Weights of a small transformer language model.
Size: width 640, vocabulary 8192, 51.2M parameters.
Architecture: LayerNorm before each block, learned positions, untied embeddings.
Training: 1635M tokens, 12195 steps.
Each number is 128 + 24 x the weight over its row's rms, rounded and kept within 0 to 255. Layers, rows and columns count from 0. Numbers have three digits each. The size before them is the row's rms in percent of the matrix's.

# layer 2 MLP up, 2560x640, rms 0.101, rows 1059-1145, columns 400-479
103:113095097103106149121124137096134148137079115122102115127127151113116132119125149141128132192107125140111100179097157141122122133068191083157146134113165144158074105118140133157091134128186137093121082161142115153133104133132112091151142086
081:128111148140107103092127124103095131104135116118117111144131153122174118117181128149117129111153112192124139142113146130152158137113127123124103149103118058114115130123131148163149135145158121166149129137120157180117079121087143149146131162
095:118124182098125104127125149144110152091092110150125104092115123160124120161089143148094142168111165139100129115121160120125104096180101115132111098135123179139095155116110145140133124112103125133103123119084132101115101090128159132134146157
100:127113131163123105093142113148164128100204132125144131078109150107148115123113149104122124101110140142153136130144182132137123101097140122123120114139149186111119149111128117122131142130110161106110149130128096119175145109113157119083181166
105:122082137144148146110155100143124150163106101167114120121068141147140140126148184113121148092124135112089100117155158132152127117104161100149121127135164119142129151153142111070094118118131136118098118070144114147168152083128091120120094115
102:139129135103129139128135119164138094133104137121168056112150096135128110132133082137114100099140140179099130088161157161083071110085142106118143131118144132132122122114149131125120112105153132127105115134119106121106120175089140095117131110
103:097113204143132155131106164175121121107112124156135096104165160152116101154132150142120122148116114138130153103163150143131117143134165146163168166126122114142123080144105087141070143132139098123132164132106134184138134154098163127147114134
102:113119126147083140162140122078124105157101120086131131119098102131153162162120127150139126144123091128105127131154118116114107131146131163111126139132169143117110114097121146076131119116121106096117123165082138139099163175147167146124133134
106:101122137155176178175162130114094117117136099117124142116146108106115126146101159128103163077082136110178108124134133138137115106113121159131086123137108095113159129140091144123118155129098106114187139146089116123129138153130178147142072145
099:098105121151131133064123089127114108134138159104147092140128095124133124117118156116125116154168103102120139140141117131152154111122145118150103157147106120106105160145132108152137103133096103131068152125102104068162167112135083106137075111
105:128146127175102124131130090158140112110138132117144138097151163129108129163116138123132125141172115146120111143142140098114155150102122121158109107146110136120118148129116063160127186147114116130143132133071130084127131104108137117169101092
106:105143144111109127118159121147111115136092158152131116097137144131144124153153085158164153130086126163164160140104103135084131124074097091195107133142093144131101119154097145096102158097080070108132080149126144118140139135147146165106073138
081:141113100100145149083126115113088135135150111161099148121112126165108168114141125095124122123156110112161154143112117136144158146138152164085171123100112141136092133170120146124143125126151120128156122135126156109133120116105096134178084115
100:098109088125124099114166133124097101113169136115108139154128150127121154096150123143139150147117124149133161125103125114135142123106096140143137148098105134129157140164157099182116136186129114092165151079156159097170108181140126116123159081
084:160144129110162092127117118133129140084135110136109117112137124142169095161138124107145165117148151138175116112113153114129085131139148135136133093138138099108084088184114116098147115147098159111119127160145134097118141066111136132126105145
101:142146101121099138162091123108119174122120130101149158109136136143138118103144146086140133124164088107144151089119161114113120133090173173128100162149117119137101171155132116106146136127143117120123107137142128070092122070132098109140115150
108:123125121099126125117156163127176150140172101140164086116151112087140104139097105116154104097200138094174170107099160128109163167109136139119131118109119165134104118134108145120102121120191145156108101143140164121111129103146121143173091150
088:116117117169143111122148116151158156108134094161148149153074130109118074114094087133106138141145123158072104145105135175114110158105110113158153108078134129104103121113137114134112115099107102160121141125134167125174123175089098115172096144
094:131165158120165185132122146130155113139111107153098114144130080124133140131071097100106144125123129133107181137144126190128139128124145147145105084078180118094103144126124120158115125118131130116109089125134148081163106134130116120133126145
097:120126123128121094085126166160090152109158134126099095137121097140146095107147148109165110156137093125153148105098092101111100157109153119133155153103120112127116154112134110112128173164176086077124082145147120152139133111115141144128119104
096:129109140148097111105145187108131105138087108143107120131120106138066130111138096106149071105177134140127130160122140103137052161144155164138114119105101100146162112105156086109072157091129134118085131132154117087158155116146130105169126138
100:142134114122093145142157134104062152142084154109130129145181140130133131129104165076137134108131108148103157114136110140100148095116124097130136156137131090163101146105112127099119117089122106115165144138074164173141115139120134149177131149
099:107125107131130104110102125147138121134104125105157131125124175097101134144081175127125146092144127122143144116141125116125116113147129087059123099119115117120118135158160133096124119105123114139136182156086125133144124103100104100164068098
102:135109162151144137103146091137147138131106144139133152117132166191133122170108091145137133098187141166132053108142107148111126149169129117106139132105124136117085109138141113167148112140101134115149110161148087134124128112126132117142136178
102:101103123143143069124174071150131121124083166110133107117116138082085159096120140146152145104158093131068137146099164108147112133128137147107085130155171113154140111173133127122134162123136125136104122159147093148107148111119125120130097132
096:122147129129084154099117181111136144108138119094128167133145169106109153182148152119118112102103151073136130100128126128102115138152104121159123161078090170095115129103143114128158094116122106118119132089157106124142142102094130122152097114
108:139118104124132105137133070100138150122124117156152166141117114152127157113109152185152143128139122110118131149082175137086173132140130137177099081098160091106074141119161121170136160113116126143123121142145117138140106126119103126154133125
093:136146137138106140133109111169106163170118133141104176154157139117176121126126102123073138081181148105121115143128123126130121163127113075126117164166121100126109146136136109111175144089123118119125117102081197088095147163132119124129159086
090:134108115105114111136147122142120173123105098098108126110156125121132153150117150147129162129126088124139148063142116117119127110162112133192141154166120148155136179131148132155098115088120112151122137142130099072126120154130126131114133197
098:113106121163121153098176129137162118133106146136153128146139101119099165112105139120122126116186182084134141109119140119100121120121129148122163119103123119142116122169159072120140085153131054114108122138107093134145097095137104099119097130
103:136140099098155105152118140115093145098101131147137113127108144139122163149113158087117116159142126125158124139125151165135129147148094125093089102159107143161153189113156082143113114129161115111131132152122122158127144144141126141149083157
114:172141129106138114098174117108107109149172162137102118109114096118161148078137138155110113120122123087140127130123137097108095098099105089097096159134157144098145128097129126127110096142117154103139141138115110155143162091132139143190136173
105:084125175168137107099150116124127097097142180105140195118130121123145176134106132114128173139124114140110130150121124103145118128157151158102113141107120152152157197115106134106149110164122163135146127107129163072136110144101109149144153138
098:139096128155152121149112130110096136113149099130114125121138119106105161075097126112158117104154100151141123119096097104129123129113133128083130166151133086162158117134124110168093143154151102152163112102101091092122134132137103082136139170
101:145111115093096166079133135140169142118129135128159139110082148120169180131117133105127137122118138117147136128128185143135146125123147184147126141153083175109094158137104120063125111109143116147118111130132129123129123141124164126126114171
101:097167156159172112132151162108133092127141120130124116082141164113077151109142108129139127107123131170163145102150158114137133136106121137138130143157144114132141151152160114118102146143106160112118111132099134145136148148135093119065102155
078:143069126109121123132132149128155173106143115173140141122140167136132178166105139115159092105131133142112129089154146114114133149116136114112141155135093149154094103148160109143158156148108089130084111129142111107116102111144105177122132129
093:157154167115104115133126114131122114071166124119161112071109123144092140120152128127153102150121114102143118108141147117138094173135174145168122114094146120118122104109101125102127100115076169092111126125136133115105133152132142131134152140
104:125158176116124147108113111160099117151099120120134128114137163082150148107101112151152128095093166137132098130143124147113115132124111159128080102163152146135179111138151141084145104111119080087103126108144136113139099104117170123131115142
111:132128099153119104121110111128134150146173158144151094111140130133158163141149137135146127096152145136134124160148138134090143169104106125111140093141125105168177160144129121102098108159153095123122112127148067127116147090119142149139123090
098:121113137146120118135097109148137108101160142151176084133116165131125115162131124135088159125125113161138147114141136148103127154104103166106183077132141131096136098165122168104155147140096134159128124105075078169149136166124126084123145088
096:142127129097114171080125149136114090106075120155132099100134128110124171127125105128090123151136120098187129139164107108107127101122153150162136106136106131110129151109142113157144118106146131129121127140095108114106093131132126126107106132
093:087095103127134152150173158157159117106121121116121125091120153165143111144141092140183101091106151085156141105125147096131157140133159120144120172104142118122155109131116145145090099128099113120149091115124088134151113130095138135144106126
091:120164146159128139108084106128156097165113144104132112111096114126132110110109093090133139114129144135104152109127145158116108118146117118152142120094170123131135145123107132110121132144103111125142120157079146142145151171115165125156153122
110:132145118112125120109113103121131122140110135067149142104095136118148118072093113125134130130146159132142172091096155138135059113169112178094125157117124116141144129192083157135148080135116111095126101134073111135164133124155136139138169120
100:161173174102086116153125147135131114146126087102111092127113145104102139141121153147125129091176156117130105143109109136120110157125134128142181104090123163080131118174157164110105148115117088166143102123105100113156094140177115112136145159
091:120096103140082159111129085066143126130125119089143167146128129151161127063141174147193100141084125126102120118139104150178118167128148150164112125130182116159154137157123108120135105140116131133167167150124117164128098116152121104174140143
094:102099116098146135115189134118108146113171152151101110170168124136121166113093115165141173104122119126157096137138104094132143091097125123084106145085149097121136150112103136131117137128108138128150164111114163167099099133093134126167163137
090:184111138107132123098133144135110130084107128092114139096122131133162140119098156120115153112128134089117138111125144113117174107124126104107146121135113124189147159097114124121145140119147077137144100187149123103137147113130156120136143136
091:125102112138125126119130148120090128126166146059098136110108146143082151124148121130116125084132116097132140124154119100130121158123153133155129153129144150136122126130139125153150110154145145090112136105112135117158106124160115124124140065
096:142048140121114146122105128170110114137133128154126161126119165130116168130113129131134168135092154116133151123054115151133129111073148093117112145125132139132073154154165128117120132126123110151160095144124138079095126145112131119112149113
091:174143145122149131143153134115151178103131119134120147077135154142104134152139110143190090136132153120175114125109156117124163081112139134168128187106095166127109118133071117130107153151148113112132090142123152131128085120113145145154099152
106:120134188122088142115124166176142111133122125103142133172126145171174134078077170127153100116114127115106138131150098134083126132103146152121136140101157125132112118094148126156161108154143132107121167127092105104076118142098149133108153108
117:157123141169128105072179131124129152129114131124122158095152106160126118106119084144151120133137130139081145131123131148137122127086111156084106127122114135136165126094113120144151084096108180070112119140129135113140123164141158172123129121
088:194111126141160138124119162112137103160100128111103133139105162143130161090141146132146111154136125143192144161139117112112148123110149173154157124089140123120147104106127124108114123107118102101164086158129143115105111064116142125140134097
101:133115128105134145101105138117138137096076170145129135201152150133138191134155089125143124105121111101105144144126131106121116102146171102117102156139090108163128148156148142138131135140095150087143083132136154129116114133116123125138116103
092:134111134115121157109111146128134138103162144131154171104141173135119134104133148142122143116141108132122101126128159131105160150133102143150119143096123128098081159126118125118135150150134113123156092120114103142119117114116121082188138141
113:151113120144122089137108137137102143139103131064128128098124150106126141104085121137113178116124116118200149171135121131168124091120136112166131117124139117161080139120111119134130122153119141096134134159150132138154142118148137103106118137
096:163141133162135143131137143158142110115124137129162122105147102136083127145133088134136114110167153151108113117106114107077127137134160132084126138113153111097128097113128117130094080117119123125147111096179133099138116096142132139089099171
103:107126153090111102109139146148121115107137130121176152127159115106114095113130124116176142127139140085154126166103116140139112127144117105148153127128162145116137115122146107101148105123133132138180147146114094068096089105202136149127145168
088:108118193163141080089120145093134155171147106133129127129121111140135115130088130082119126124169103143117146083144101141135137120110115119122109148134127126128148099110151138132145120124103114107145168172162128086165094084141134112125090121
103:112127071142133132126097149178148154136137106107096124134163129087118161124109151101103165136134150160125109128156134147099150144121097125097141118095120076146125096115178131125109102123097142118101097101145127128135093106108107152096122153
096:149116123170161155156118126077152134114063137099120152129149119125148126160118149162136144144136171112105141086108102155109084119152121102136110101093130103095117162145147127100110056160089115146104140125111107144135123129119106116149116135
129:115116138134127134125125139139117100131129118128091121112141111125156150161098168123158106120145163139150156167152097123090146112131109095119125125097166137122136156133124151139122124141108095123147137032126123101161074122150126157123139150
101:152118144168190155096105162133112149086087110149085134120094146162169097142142125156111144172112132166143170155138159126114146131135097157113091123148146133123109114125148080180163137088120107117126117132138145152146134143142111138128134148
098:144143121127111140111138190146128160144115168109150116103141128138102106111161128095102143112157186142112167159134115156118119094116106133143120105125125103118123130167073119132113128151180141100152115071127115124124084093118135151159152142
091:096165124111193144104147117111112116117116119097130113138106172126099125126126139112147119095113116127102087124127106129082124126127102155122131146157104127140136112149167110118104133124129139102133126090151110149112141090112138128111110129
093:139117147087158107127136069124121132161127109163111114137149138132144154134105090136108134114137107094118140162131130122148091171149081129139113161132157131116134146117182110147113132123144112154126109181131142101130107136133124098170108119
095:117092105098112124121129110137123094133092135155156122085142149153169103078079182139117142159131112150079056128096115116112161126085108132181076081123118140135090144131115106143102134142108148101141120146152172127125129134149111086120117122
098:096102130112109167125128093164144102095104151104130149132094140132118125130117170155150108102171118151117132097061102085130140155097139124098142106173118116108135104142115102134124115074099150095118139123079115118098144160124139116116130081
086:112151102160122139097120145119137103125098111143085155131134136170148128135110121171081153133159126129074104094129153118168053169089110110145110109136131180160155123123146136111096128171130084123147159173141171142157110093143126121095101150
089:141130136142109183092100179120104127118149125139131164116184181106134118095130099119153137124136124130128132145111110123143101152137117127129113104153133087146142086150174127125134107120076147103154137092123133152075142099105137149148125104
114:119110148150171147140102109093103129095160157149110123111142161089153105158124125068115130123164130181103145183134129093127138167107077138135118146175121135119082182129157107105081124140104136141093120120145136147098141155124072134124149177
096:100153160143166114102124129065163151141143143108098136127166123148118157112167145185083128175159150089170132042110087116134147128119109137120151138087099146154111128110129126123134109128103139106117134097117097135131126131125121087140173119
099:092128100138138107097114114116131117150174162116142108139086127113108140128109121169120155120116145110138155142157158119098137110129152128102098169164149134130149133105090162095142096112116105129157115162151125100122123127153118130140152128
127:096169109094092105156173109128106120123103139120148097098148147086127140122135103130146121141149122105112156132140127160074131136119105143113182170151124151102119150116107118159095106146121155137067115148151114129150092141081128147109126105
089:153171149117097144156134105142173169156134142102152143110121132157136133073060115102097135150134114139129120116135092139148134152153143143107127128109149117166141173170096150103108064156117136134121154131123155122129148113114126153133109152
093:129146144118110124169165158104101146091178136162090129117142125137115075145152130141095153118125117113106143101114113102120142086102111143084147099148163135112103142094123136097125132118149113163144161105117119169132130134128123068119061106
090:177153193110102156172125147133127111111121091118145119106145148125143167100167124114112120119135160102165140109141161131104106120126126158177142137104093116096162117114145154139132144084134105133104104121137128139156130146130177099109110156
098:129100132104171181146144125160131168096077149105125118177122153120102169137127148118135144122107108119143128107073110179118137126178139111171146123143119130085129089162116096155115110141140069146147135139147141137159143139110191117118158119
100:116107132084129131117131107149139146145139096117103108165118116087093122127149121124111112123184116127109137134134150132097116067114126145126117090134165139115096105122109120145114139063116095114137138130162175088119132122110156127122105179
108:116122104146148132160139121134131136095131176118120118171149098120102106124154151185092108176108155132149128152155150146123169139096142110144115149170107160136061137090145124165117130150111112178170108099092148120133101127107060077086119113
099:087087108150132168144092191132125102123131121082092108165116121135146125132110140134109054126165158155122121085109151158122119118117123092133133081165114147157141121133128136176096124135110129090103151096140129130134152163100132154170112149
097:097133151147115116141117179129166118133104099150112094139149114117120116115148114111151104091161141075173114145138146125157106104139133140133097117110121097123106172133134161129098124145126174136145126115091155159112116136139136124130144074
094:136124126124151118104089115150095093133147111100156149123128116179123119177125132136157111132165111141185126123104121119154099099148117139124131158181098119144105089121100121132104139161148078128103131094169135088121168105153122133128135142
104:114111106145127119157093124087125110128096175085127117120149116125121128132121088075103095113155090172115097085162167127105119093131135127095118075130107134104142140086143084156132136119112096177117132142102145109135168151142141124154116083
107:113120160151138142123116134108131148100125111119105093059115128154109127113107070149108131096110162132128166137113159144145120083184074166098086109125149098120141138120125119123106120136145150120106135114083159099118146086096135138126141126
# layer 2 MLP down (transposed), 2560x640, rms 0.0517, rows 1059-1144, columns 400-479
099:125171121125147135163116101145107135099128153174187140117157121106120130136116096095098146092153124096123151111107094113146124114140091103150162122096115133123111187106110152158120131133104109156131138089115125126095129119176144142164111145
084:120135175164144132146101141128116158115104114133120124133139104129099129127137132131154142068112130145132121126125113102129123126150120121158129120102120144169122129092135167112110123117119142133158121138152088161137178159119164101110137146
094:130145126137176143091097078121166110182121093188086122125142119159126089185177105112163096122080103128143147165140118153152150119108134137178110147131138148119129197161133170117149167162110159137154159117161114157138125121137155127096171098
095:102192128138149140122172097140145110137073144119105154117160135106118129101120119134122110130133115136137093129084100128158125100117103138117086157110108092088113107105131112181115106137115107085104144136144139170114136145130131105168157123
107:115086131109166102169138119155171123142116123146106139108123111129160132140106153118159102147121098125114128164178137128131126148077113140137130140138131094147158115132146111098139115115154183108137119098127137144127146093140088091101149143
104:132091118109165121138101203156137154133130093107154116140161081108138092132132077154117126111158144155131121080150126147119107131124147138143122130164101105123118134130085141125097119160111152150147117152062155085085117124163166097137131080
100:145160094164132147069182093099123120136111131128132101126105148105101147138134103076149118133089126115137143119118129113138152131139114133119160139112115131136133139132133132094134164135148132100120126151153105123145165115143121140115115084
104:130179140119130091125115132115104153118119142090105142113116143147101143104106149124126110153127122134112110119134144126120127122107125109124127152119138169135174153144141165113103140136126093149111162118126113090132179161116131122129141146
107:103136111122111131118139065132138077144067116095139145135158120107151076129159146102112133145123120108093112161152092112138117114147144118153109132113154149114163099119091101173132141131182186116125109166129166107116139096099117141138155089
105:132165138098146103073107114145134111154079097102130131134139085106115151169108112112143096105133151149183152158129104113173106169096123094165160116120131127163114120129158135115170142112161143151122107104133116125118142156104130130161136131
101:135148107165130163122123125121145161112153119101091136137084127079117123171141117129142119162167125135103141119118098142162100147111152105096117156146117157139134115131187117149135133152103121110142138147157101134124147140166106140124107153
106:117152138112140133145123127140114136108069106131147081119086120137135150110126116070149086152141113121115122124159163088104167122083157121146166084123140163143111138093102142102124137125123125136133133118135124122161123103136102114131158141
085:135098161138100156156138122119072141131160085118123133140095129117098098123143124106146149135125135129132079148128081122148111100119092106182123078148142089101136124145102178115092116166136122142103114159117168096112140112140120098100104111
105:115101154110128138147106098102134168119098114104139134122167145100134084101138119139158122178128131143110154132141147118145065105104125127166138121123144101098152143119157116108141066131182152163147122110135089156101136136179087121152143113
092:161152149140105130180142109129160147061104146125156111138123137132149100076186134119127156078117154151172148121164147108153177079131131135128132168083131124096124131196125127118149118155123133147121123106104158115143128119091123098138111127
101:098126098114127135159121139098163107139144081169131192149129077121117137168111111102122121101070128109142168116129145144110110144170121157127139153104131098107112185129105132117092173121146148129124106152124123108159137125085127131137081156
112:166122156147125149104144141100107090133100098117144148106086138147142120111137118135107065135166134109131145120057154148126104094124112140110163087145117132116129129126134162110154152173137146072143141138137161111106148119123093078110134102
086:140133077104151115112117115095168069147113141162111132147120175086191140101158158165154116115127099148135131117116140122103149164118100098116138115148092148171159127130194129054127128143157129144094159126111148110093136097092118172149162103
099:108182107139158166082104142116122086126124098152103127125074099152146187184112151157151145125119111105117145143135147172092145121117140101139124095099128149126158116149107164118111117116142125133158160088147117107107115153180136114131134133
093:138136097128137136113158122129148101090101137105126149136140147091095143177078087125151129123145107163119148121129146133096123125129099144094137084157111116140134152112079155112104091120106105119119123133079107160108117118130132122137153136
089:133090118079137102108091129139141091137089160168126128133071121127093149136122129101111174152137123146134079123186124158139119149130120209105149170116148114170109128099126093141141107119142133137124130175139124118094156140123113140136087162
098:121150093105073145151089122105115186120161076100137128094111139174079133146155144119127158105132101151137169085102124130111119121146145137075144151142113091158148190108127131154141155182126142110118150073125149111124118119191109150160116098
103:146126138111150168113197180100148127112144131106151139144188143112158091144110099125116111157119128126203149138170099125115122138097159137116124138128148113148128164135151119125107142102137122124111113143131133115141110114130090140109179060
097:133112056157130100177118114125120151117103121124113130127130101149123149108106156143130112123141104161169076153076163099144173086150121104132134127137126185122091113142128139110132136107154147136134138111169130100120142113126144105145110145
098:118109116124146142139143131126157162158157139127123097143143081108146164133134125113127148139095150083159133141128109141104113109122124093139125102142142113097145108130136160108128099117142088131134132117115123119120142104108131150134167086
090:114123140175139108125142114150119105136129140158115104133149124138182182115160157117146160112133138146146113140095129137113179109119150114111112173129100122147111094118117122154151144162129123084141116079152143151108111133138079102128119116
099:107105110106108121180140139150149114143124147103174122142114133143129161158117112152143133092138136130163138150147113111145151152133158136100096097103135128089122168103129121130121141125138135136091143123134127136141125141105126156154090138
095:107122120130154146142100145117141083098097090129129064087099103145124109166143144138147184126128123118093146116116120109094118163141087130154135110175105120095158124162091155094113098129133172160113150105131097082145109105094129153144092175
089:130077116102179118180109099142117144101149076153177160145129108147141098165172115133134145135138131147117078138109107117121137152153144118154153137148115116128172102137134128141113109138141154117120181140096099142110143157105148140145101083
094:122128132152161128117127143122101152128143119126149093149130114118150143147136102124181150131116116154143160125086117153169094133101122101153167106146179098106160129155151128131149148117117142139161123126116157145106102162149125167137113102
109:135098134129107120089129145144139121122086114090141148112117115117190118149105078145122132140099106095133113119114109125144070125134161130188139149128166143074116102138077161089128142130156117099108089099122154119106128111110118139122178131
112:100108129131172114119130100115085129135146167120136145160102089161202127114119185125116087177072151120092147151157120108098088139105103165114089105128152170135143190094106107112129179136107138085134139124090100143149105098108149138140171123
107:099124112099098132138100144106149136120115142160119175126128154095083106146168164105108079112146134129096130109139156153139129131126114126126141094164126106164122158099107115161154153133106098148141114168126171146107176105138127164116173142
094:132063101168124084122141096116138136130173171128120176107084077136151140099115130126191140161166129138133162155123103104117141152177147123111142130182145110201152125123106165116141152119133133136164167103146108132170131157111114079156149071
093:156121111136145128089150197179153118143145136108165146141152081144140161140085140115095107153112137136099118110144150094183120130148135113151110093151143102121166070110074119126109108135096154102165102084137134143154146099108135085158123137
103:152117090121131159133113107126136151172074149136126102125119105132159129157137131133136124080128140115119097174146133173140151151112104131087162111148126136118177118123107138098132148112138123128135141091119089116091104110090156131132147125
078:103105151099097141150124112125149111157118132117070126124113131115102114146133130103104098139140152135145103151120112139121111134125114127127063114127117106105102148162142118120141089116135135111144129112118148134151121098121117160133194116
089:131127154187117165144124129173120080075128137097159097109099125110118137158104120167174141139143137143112121089117151102123106121139092145095151113107127151103160120113140148103124112113096094106098133147135203077133141168120161174115153146
100:123126122090107164126071124122126082091117146131130082129146129133163128146096110092150114162142132105151081140151120172086135108140117129169134085115171129119157161150088161124124164140162128087143143118123098135140127114087108141144114152
100:128131137100132155157120120149117121132123140138102160151145115122128118102107179163128132099132102178124124110080122128159109145164112120093132136171110147147113111080091114128110129140118159097148122105141143098093122137086119140149150145
100:151141085136123106116172086121125106170086110111106121156133155074141137104083108098115109094105129077139098132135122179151144156135124119138096098155115064157124133119151149133111176120125135139110142152148163135105127165148179136121150107
097:126119136124151165160120114107116147100126155120135085123136143144218135111121076118118103165111124107081124163155144171123129114097156102118118112114136147161150150139129134120136134117094124137137142130135143121145144150100088123119139133
101:155148125106142120123145122126129126144133159143121128129123069133132109142139130137157130136097122069142132149112146118135148115168142094163135160146128147144120089137147150106142125117080147088154131094124083128144109137132124133117143143
097:113153122160148134133122101096069126118119136108093122162107104146135097144103081086121113130125128097136139138104145130160117074127105143107180137115101144139140164153152097130153136122118115115119144108135106152144145139113096125117142129
121:100142108134096153123087115082166114147107130180145134108120168179139130197066145133104143118121072140108141116109106126175113104130137123109130140111098144156177174141107119089104159149160149130175068123173128167119088175148151097154134117
103:155136127132094097162118132203124130165126107106128097103135102105179139095104113123130160154101147128175169144141104121181066139139101130123105149089139147121127132114125124075142165173121119165147104148144150136163130127146120127115155148
087:124115177108134125086083150127107143150132156109112096130129161178130125117150157098108134089144177122135133119147118117141123121138150108109147080128108130112134139102129121117106083117140138130153104157113132107134126132118104133152111120
094:153116178145096119181101128132118145113120111113129141115135123098113105162121121130122121136168111126128143160128123146129170101160076105132131115138079136182155141126138166130139120146133116132089094137143156124151114114149128126154141094
095:138174129119139165119139101133147129123123126128131123133104135144138124135139122138111141123107141153148131078138111104113137144116108084123135122132084120141162127125106143123128155113181123146131130108127143160147142128121129153116121150
094:153095103136096139127130108132126148105061163127123105094145131124124100107125099162121108137094123105147153159178141111069159130126166139144203116128137099103135124131135124121104108153103142111112103114116123111136150143138138132132139116
100:124129141079135142137121137106139106123124131170152144183105127147124094138128125130120117094127141095127137151166138105137093117125152135106129114167104096133125136127124112146125127101090141154128135118151111166145147179119127118125136112
091:130128137106089143116127113078132086127137099120098142072136089101098090097181127107152108122123142080130144062122090108146163137165157132156144137121112120151110124156123141146163111137178155150135135115161141128121088098102145108145143131
107:176141154091088102146115113140141124127121101103112185134138092136128072122113103136081156132153140146155159131131176133151097092127147155086130142152130105139110126074129166137132130160114117117150147120156147084089131111165098161151100161
107:139148131143170104129095105137131116166130129096112100093121157160158138117149114085086119096075118129154146134110076146096126122109130126155131189136134148143149157115104108113089102109121136135176099155137178158123116099120100162124124137
092:090084117124116131122105158116110147103120127102104139072130126118109122092132129174134124153135120097163108165120110128116113164123110127130169122131114125122128141062139121130090138113156116131164104119100124134111100149123133134122158100
106:155147139131123175114142148133153139157133114183107130135102146090094137118116128127110132119074118107117098107114149140121136086136152165124133116098119173112154150126067111123147057140147164132104124120142107123151129136140120110093153111
093:150139134129097133123175154155136112120111096085111177153136135108116108110118136132099184123146120076123087122115183150135117162108098135093106130124163141119128146127153148181119168116156153122109098142111111120130106128121156101142128167
111:130135121064139129099126100152129108100097119130146098104134123141122111128122095132126114162109164148129141151137095154161151128106133113162149089116139155120167146122151125122145151130110108116127113131145138137156131149172119123157152148
097:131119099048117112119124155126138141110121095125080148136159161124127116119161110133133148143147149146125067102082104189170117159078108130128140135114147102136158134152122145127106089142159134085147113140110145092128171132124145143128138137
109:081105115135128099173121133124137151165138149181127147094153124100155097131130123168120123168136116118153138105117112123108112141155063074127134152128096152095105134103143149167087115123100136125116125105123115136154168133116125076099110104
085:112105125123132104138111140137113106100090145119123121117114129104149147112105203168111132144142145122094090131107147137067111179165129093184119131126133143152129131129118134142169141087105086136135127110107089134136136127120129135096138169
092:121134101106116084085145155142116142148099110139097119157111146146109164138103129131064153135119128116131128098150086101110125152120119165136115147141125099138115114178128107115113145139119102164150127113116141129120132147103115125100142126
110:113150089093176106109136141093109109097112114138181187124114138178134111166139136134152149113127132149142122117165099100148115119096142070153110138120131140142135133128124142098126126079094153153106129161153112172112168098120108124111106140
118:110047151127100121140122125134095102110117119149106116138114107108142138171103118134150121159106120130124105103158136107136117077109125152127150090086152132161151138163121158115144139170122148102127125136086116098150112094162151130116149165
096:157118138122109135140130117118138143121106088150175126120119117155122088108144135100115147162127161130123128143148102121101140138116118130171164145145132163127092145163108171087117101135145179149130172131126124131138157155144114125133156082
097:121131088105138091098127124145110113111145136147136164102132079174117110124118059104098124140182171121146139166121161137170136115111177146162070135130130099132120137161139180131135146133141131088120130116086166128094128159143103154130133090
099:153156081103105135136090124093122126159145144122109123130118115117132156152106118153117152147080150135128116155141109108154098153140128091103118179138117138122141173069142105122157147148128158132137136140111111171081105107139121138145057135
091:125182112141150116140095114110123123119160155084160154107136111117127088128133132101095126117115130152159120131111148135133087127127057116140120129122091144139122135108126163159085103086118135131140141092117111118111158137104135104100089121
089:139140139141112084143150155120143129133162122145122117129151124090089139115097113132162137119131150135137151146112144132118129155104117114092158131133147099127126116139164124151123141138074084102147140111131117123161134143119117105183194110
101:109143183083103153141100142111130122146093104134117152103154113137113151144148112162128131063142142147167131106137160133099087142129158110145162130163086123142156150125086104125129078097139149093089142090122090136113115165158072139148085177
085:160121110089080104121124146119114122082107139118134125116135152132097112142118118175150098086123135102164160110147096152091134113198180110135137136153121089080102141138158050128099109115138106155109131128143128128108119167130113087123137169
099:170103076177138136108137131093153110125140109157122158142164135137130121095103097103142143167111146170118103157112109128138140146124144113103165143126169101131115122092150122108133147164103159105129101150115068189112148094132096138106118135
118:149101158109140113159150134137175144134109161100085123155133131094132105118117163149080117118135090136149150139128130153161171120104115193120134155157131142123114086105124147147201152116115155112114110127146139137088152161153113135125105119
090:110103135149187129163088090145102130114138114171133134140123154092119103094168118067161105152137102075188093143132143169150122133104105152096117110135124103195081101100122145150121115171084144107127135112100131156142104144138072105120154151
099:129139114159141114119128120115122098071127118107119100124121169142097102101121148145127140137115056158150117138150162074119126177132125129115102123152126110144138142099090116129109114101133135145148122156110123120081114120084089098131175122
122:120094145117104093141095163150139133088123125100092149095159147115131127152152153218145135079112145126139171130129137097149137126148151135161152165125111133149153120097099089144119134139148150134163098103125109162113121126104124093161128116
094:073121081121096163106135151086143105136069105157120149119132089094143103167177119105132173135129116100143139113159134152138149127136198131167134122113105136133168154127102130116107143119113143116157125153107124130123158158116114145117085142
100:105107124107115142157110138138103108106097119159110137073148081149150099161121136103151136123146113156134077126118155131150131103155156155109091120155075151142122138139131120111128138116163130132100121116164090087113151097124134113207153104
093:116114111125136152138165111157141098136124171129111111121132148104156097146081063156135141144110114158164093156138133054106118128121080153132150099092094145135146117123111166117135148079138125145140117126102110152113115129149129082147121128
107:103118115149162157100120132078131098081124149130106128145120095120132098114144121143155115162135180151124112114162127119110120128082112167115160115126144127149119128132126122088137101106157159130142135163116125142137135131095124120178102149
098:124102087132120103163113103111126149117112111134128152077128108155134080114069131133129129132123123182160152155118069122140127136100083091118116187167130128128177153145149140137135146155150179156167114145128112134135113136135100067116144143
100:174161139104124131191095107117101113107146112132082135120080141127111142103100123195127116128094098114138107141149093096130155163169117135124169113120167183126097116095099133148138127112163113100131171166143160108145136131103104163139095162
096:171146143057093094116131117103150110147096134143117160090076106137144136153148118112126144143126127150064124111123102152155150165120086146137133134146106081132114120127150113158119135137165096125137093127139145135140111126140148101103108161
098:091095134162148157178113131130113106139186118122130130144116113154144114098127158136143154115146146132163108112157137180151111119144113145132131137174200112100142124115104146117146150134084161097136085084086121161092094130112117149117132104
092:123131093116158126145146135168142153166097112101098142152138171112141131138153138124113128118082112093162141113147133116114130116104128179103115125154152146156111113121105098130098100130104087113153116103162073107100125111140153136160151183
097:133109121125120106127127138129129138156116137137150155117155143150112088159127162132111092068141123156107114117156163125163109107144129109137114081168146214137161128113134081107106111134138121145104147100161150151167141136143166133132117115